{
  "d_model": 192,
  "n_head": 6,
  "d_mlp": 768,
  "vocab_size": 2048,
  "qk_norm": false,
  "attn_scale": 0.177,
  "bias": "none",
  "tie_embeddings": true,
  "init_std_up": 0.0361,
  "init_out_by_depth": true,
  "weight_decay": 0.087,
  "decay_shape": "linear",
  "final_lr_fraction": 0.0,
  "train_tokens": 378300000
}
Each number is 128 + 32 x the weight over its row's rms, rounded and kept within 0 to 255. Layers, rows and columns count from 0. The size above them is the row's rms in percent of the matrix's.

# layer 10 MLP up, 768x192, rms 0.171, rows 544-550, columns 0-95
size [ 99 110  95  99  95 101 103]
[[ 95 145  95 152 139 161 128  75 138 170  65 122  91 147 130 105 112 162 124 123 159 174 143 161  72 111  93 112  98  71  76 116 144 130 114 225 140 158 156  77 117 181 137 106 161 154 102 100 136 164 162 119 149  94 186 115 162 168  94 166  44 111 150 125  99 123 162  87 195 128  91  91 113 108 177 134 191 125  68 148 130  95 163 111 152  85 174 119 147 102 126  94 128 128 147 135]
 [122  89 134  99 129 117  80 104 129 136 119 110 127 126 149 119 197 145  97 141 101 179 157 182  94 126 122 118 176 158 139 160 140 126 150 169 139 125 128 134 111 103 121 137 106 122 126 122 132 131 119  93 139 153 142 150  78 100 148 120 181  74 108 140  85 122 109 142 111  83 121 133 164 130 159 198 180 135 177 168 128 126 157 122 150 138 138  71 102  98 125 111  90 126 142 102]
 [141 120 172 208 109  80  90 111 103 124 117  96 157 155 174 100  93 183  86 160 154 162 148 131  98 148 156  86 129 207 136 164  97 105 199 137 131 155 124 152  77 148 137 162 132 174 101  27 103 141 150  91 151 149 113 140 111 189 166 123  75 128 169  72 100  95 157 138 137 168 166  96  63 138  83 120 152 132 137 148 118 144 119 176 125 114 194  88 120 124 174 129 177 108 124 161]
 [142 138 172 108 103 125 136 163 129  73 170 128  82  97 133  83 134 129 105 137  89 101 103 139 165 144 129 134 107  88 111 154  94 120 147 102 194 108  85 137 149  76 151 123  89 156  92 167  88 167 154 141 105 223 151 129 111 224  89 102 136 102 161 103 161 156 102 110  73 126 140 102 167 137 102 137 168 123 158  65 174 100  92 155 183 146 102 140 131 118 125  93 118 126 118 167]
 [109  87 189  88 104 140 133 111 185 108 130 105 161 119 148 125 113 125  64 156 106  91  58 106 135 108 111 110 109  66 147 125  89 121 150 151 111 131  97 120 119 144 111 200 141 145 120 128  83 142 152 105 125  90 105 144 127 153 166  90 141 158 147  93 111 106 114 167  99 185 113  97  59 150 153  78 159  78 151 138  75 131 203  81 168 115  57 141 112 156 107 136 123 140 141 132]
 [ 83 154 161 159  82 117 182 100 122 154 172 161 144 142  80 148  66  98 104 123 178  77 128 173  51 153 135 123 144 103 133 112 154 173 133 145  98 149 119 102 141 113 154 114 169  45 117 169  97 141 120 140  83 164 145 128  99 115  59 158 147 139 124 109 149 132 161 103 135 100  86  77 160 125 163 130 169 146 144 139 148  87 116 156 149 116 110 177 131  84 103 110  59 117 158 131]
 [ 98 180 110  81 118 132 140 161  63 153 126  90 110 133  61  72 107 139 116 111 101 108 105 186 149 164  93 174  92 187  97 124 133 125 148  95 110 135 115  75  94 141 202  61 110 103  58 144 139 183 128 146 114 113 123 163 152 123 107 125 118 145 136 111 145  98 157  95  73 150 163 133 106 121 170 127 118 207 140 177 112 128 193 110 161 136 111 127 149 122 142 143  79 134 102 131]]
# layer 10 MLP down (transposed), 768x192, rms 0.175, rows 544-550, columns 0-95
size [105 113  90  90  95 110  95]
[[ 96 193  65 130 172 114 108 165 162  99 113 128 142 124 140 104 105 127  77 123 120 149 135  96 207 126 126 119 129 157 190  64 161  90 139 130 166 174 118 103 136 142 115 155 147 128 107  68 116 121 149 118 149 134 108 126 104 113 153 157 126 162  95 117  71 150 118 116 131 135 126  79 118 131  92 125  74 161 147 130 116 183 172 140 163 162  85 158 118 122 139  88 155 131  88 143]
 [163 161 134 113 197 178 131 165  99 175 118 148 126  86 118 112 137 169 145 103 229 113 122 136 145 142 121  75 143 122 112 106 101 128 129 146 169 117 105 195 158 133  88  92 116 155 132 127 146 135 162 117 131 133 156 123  84 124 165 112 103 183 127  82 166 172 136 142 139 146 120 118 120 115  82 101 125 115  55 179 157 184 204 144 176 130 101 134 114 141 138 167 107 165 143 105]
 [ 67 114 155  67 128 195 157 160 114 113 106 130  91  96 106 119 175 112 134 109  95 150 141 119 136 108 120 138 129 158 161  70 114 122 164 142 144  97 156 132 140 190 142 127 128 129  39 165  90 118  82 119  98 177 142 127 133 112 103 113 114 120  90 201 148 133  98  70  45  94 100 135 141 143 139 126 132 136 139 114 155  80 126 125  84 132  85 170 126 126 134 119 130 134 131 159]
 [152 161 154 177 165 110 124 134  93 118 128 133  98 134 114 189  76  87  85  70 136 224  78 158 119 162 128 104 131 172  98 124  75 128 136  84  86 143 138 103 176 140 124 121  92  67  95 140  54 106 112 140 121  76 152 129 128 186 183  74 134 148  67 130 140 115 163 147 141  64 127 145 105 119 137 169 124  71 132  84 113  73  78 119 102 138 136 178  93 176 100  93 182 117 115 106]
 [140 157 121  45  81 152 109 130 108 124 117 111 108 138 116 152 133 112 148 165 135 106 112 138 155 106 162 166 143 108  91  89 132 211 167 147 150  78  41 139 104 128 151 121 121 109  87  76 167 118 132 164 164 147 193  40 136 147  90 114 119 142 110  45 121 126 134 115 165 131 160 123 134 111 130  97 140 143 126 102 114 169 105 108  89 167 155  73 129 164 127  55 128  95 142  73]
 [ 51 153 150 151 144 142 114 111  90 155 168 145 163 139 135 152  43  77 169 121  75 122 137 107 197 144 151 126 139  82  81 164 144 142 182 135 135  76 124  88 116  93 132 164 109 131 102 127  98  80 160 117 137 177 122 114 148 122 119 125 119 102 137 111 127 154 102  90 102 146 127 117 172 138 166 174 123 132 107 101 105  88 110 129 118 127 122 128 171 136 136 122 173 100  70 130]
 [ 95  84 114 136 109 106 157 125 166 139  77  82 145 104  96 144 115 184 138 101 153  66 144  83 136  89  54 130 151 123 131 142 174 133 183 133 116 116  57 150 164 166  69 109 157 109 139 105  70 155  86 133 166 129 179 139 166 164 104 139 125 201 153 172 103 138 152 112 139  91 130 169 119 154  83  97 176 116 127 126 181  65 154 102 140  79 105 141 143 157 145  98 129 121 115 136]]